{"qk_norm": false, "bias": "none", "tie_word_embeddings": true, "beta1": 0.9, "beta2": 0.98}
Each number is 128 + 24 x the weight over its row's rms, rounded and kept within 0 to 255. Layers, rows and columns count from 0. Numbers have three digits each. The size before them is the row's rms in percent of the matrix's.

# layer 8 attention output (transposed), 192x192, rms 0.0728, rows 190-191, columns 0-63
093:125137131128143150155102097126120104105166158121128133129122083117132183171104092229141108132141124115112101123126134163102154127145146079136155120098173111115124112109076140177131102134138116
108:133106121154126132168084119124128105126115111129120151099141114137128181127144121054154119135113114139112107137088106124112133120156137189157143086149124141138126123124105165133132134114120144
# layer 8 attention value, 192x192, rms 0.0317, rows 191, columns 0-63
100:127129112152106126126161146134136110116152098106142098133195084199142132139133132097129127122141189132091119114155080157116137176127148109136089133113123146138104106107127103146155159172112131
# layer 8 MLP up, 1152x192, rms 0.0891, rows 0-19, columns 0-63
097:112108122142107155135123104119125128132155131130122187122146128122075144133127151143087130089154104117134154111106128152189176118126112147118158148166123103137128134127092123170119139120178120
098:120103125152147209094152129145120121088092141111116153109118123134113121126143111135136103128142144153093128164126131171112141125106156107112094124123154125126104138134096133119191129150158160
106:166085082120107129118147110160105141121150141167130121147107099134138098109109050107142121085119133133099100148168093153091118117161121119135132090062166158123126140150147139170096111132148156
093:097098129155113203142127113161138122145156121132124135123113096118168135111141118133169153128119145119100088102152091199109130138121149121138116149103150128118124115104064104119125142130129144
115:117125107126090134170128091148122144092147168142120123120163127036102128117096125112083133070134112090130123177116108141139130124110099147158119113141101140121113121097072141124140127140151132
103:148101120142110177124157099172146091119125109140102152158158127126135076109127113120116102118101136102146100154149139137120078141070113146146159094096135149151089167135127076126123139125137113
102:103124147157101131157112116152149127107175108119150133114118119077131083142161145093095140115094112077168112133156095136169127144118147151105134165113105131125112133138090153158162139113161118
093:127097125152154186114149099164147113130146112089099139162156115117146107170156149144119099091086127125141137153111131096110121130134166101114090135072163121096117096112146103154148127149148133
099:111145072165136134154183140149112107096105136128130099132152085103114142121086124128109135141096104116116149153165080168136141130092103134148190125160090131154093139088083130147127115130129107
092:145138119134130148109118147137071115088106163137201116122172125120087092150089086111116160143144126144127126123140124098099112088120141152108145149104096150154130146108108139145158101125093101
103:104152102166083147143129100108104138153116115170128137161155120101112128141144127103092176120093126109098133150113116128124142098164068150113129128127120141131123125131114097127115143116140128
102:136135150146129147138141089172124134122139128101104111138148091097126147126147107103120144138122120112151137147120101176114122100095162147081142117148086164068086134142110118156143127123147124
099:145167100150086131126155132136150152119115149120160161138101105092088125168104131127124144065150140113120090136102078135188136076155118121114102141148131117116085121116109095148123123122146100
103:115105132181157171174133117102136125135171160122121150131186156103133131131133105121112141103136134108128164105102125098094103088145136135140115141139136089136113140128109067158141105134160130
095:172134118140160117112127109136117162093103140118149125107142118133106117144069099113084117149144110124117115126089102134136113137160108131129122140142095094120101138131111079160125072138151136
107:123154151126156150082111152140092156069172134123151158119165097094113112160150110126096145116125133108120121161129140108072144093146111139143110108126077158131121070138128093115137138122180153
095:145115088098089135092169097128090135114124148151110169158129070162131129162110141151055102108086105126123127070125130172130157127137115145105097114122123146100119148133080138173106096127101128
100:116156152161113173117113139125143162127155152146138120091128130119152059153145125110108093110110148121115099150135084125105103149078082121117095096145153108106141103115087105084138144132149156
093:179160128174139163134141142113113099132106114111117092102138135156128104151149068092115157085117131138102120155123133121116111132131134164146128100126123109095120106143084059134142079115147118
114:168151121122088113144140081118061103152107143145084114148129161052117098169129094113149139103123107141118114150135136141157161094141099124149146107113142151095101151111109094155181105140100130
# layer 8 MLP down (transposed), 1152x192, rms 0.0884, rows 0-19, columns 0-63
095:127136129160139067151142124166119155125099094082097143115150149101136128103080127116151136126135150120134142150133115153124166126154148125140149145146126112114122137100165118117188144168128113
093:122127170117157080143112105140145177150129114125096104155073111120120135149178147194112090119144116144164149129129115100155137159130135061178179150127132137120124115172138130105089156164128145
102:104135155134101147125120150142197167127144126126155119143112135139119123139107141093122138106127112121121129093118095113149114113120113215110133128144140119133132134120137114171113177117109114
089:126120178164136140149150097081139100156141106126111155107077140143111057129128147146118141150093153129150129158136136116112161121159168119145120087176085153126088129170182111065106138115161148
112:117117108122113168150138090115116126155117096131107083140142090162127137146145132097097117149102081134131104112090155172132142135117119187130143129128108138138090152133104131166130165104055103
103:134135119141117139139161135110172153116119154130139098121154130143137140134121123103093140197103145147119114121163121134173119166120113122088127109175083110112138144055143138095132082125145107
105:157141090164129116126152149109164138128138127122137111139115159139115115147176119124171140091141094129126126098194110121133066128104115108123107156150166137123115158136098163166116169168106113
097:121138131153103076124119152133115169158115110155129107128100133142104121168118139158131124104113121117080128156135168174121133132160123085167101147143133118087093105121111167116169128147137107
098:118143098126117109117119161126175164165120146123096169153135126113141164123121120079147098113133122133099109138163110127112140106124118173141087145165121099119159084128180132083167110093137178
091:102113097165158091119126107104183148137147112171092137143118151087166136121131136124106091118120142104152107142137082161138154136162124135120089141115154126125144138091152125120131176100130155
103:078156103133092140083133109142114138122133119113126153135129121140121131144149095090111122174095133130145122117169148112115138157126137124156161137127103097106139131105122200109151159118137050
100:092120175091169123169124178145136141164155113103149107147155127100088156075117117101090137123139131118144155103109169176135093132141130134128138115152124104092098119114165101092153070147141139
096:129139124143117123125110154163129153126127146140111138123126096168099165132119112112123150137120085109131116134147155144079102113142148094147151163117118133117111171132109156115155149150115138
099:134144121097127124125111154084126147162141124154103164152068137141118112134165119121125111128136104141149127139135102140143135116166143101143126150099118143154157154136117155092145075152159161
096:109128117159102168120148147141150153126118110130140106131120144138109096157141145079173124138096168156099108095140108118111139099083159112114094118086093131162138146176121186126140155186136148
105:130158119153130135161088115109115093147083135167128134138110149136100150121149155123128139161135159140122155124172144120121150158124154163140145152141135132112121153084161130107084082089145124
097:099163183112132141090134156115149116166141118136089130122138149092127175092155115085163161110116172134143145151117123137108112086136096162166133136149129061116119106108142101158122111110150163
107:138091124074143118127122123140147156147155124140128184164161148104165136091089081114108129136128187149163132163149101125108103144132137164132124124125117142098172146123143155154121109168119143
098:150143148150142110109140088159116096106118080105112151094094110142153150135124136093135083154152114143100151122148141131125128171139131139150158164135081101144133127120131171139134143100094141
119:137127124112113116135142100142177069085117134128151169121108163125133117131096084076130091163153117113097132162114123122105112115117143209107120138134146111111110113135129138125116140052163140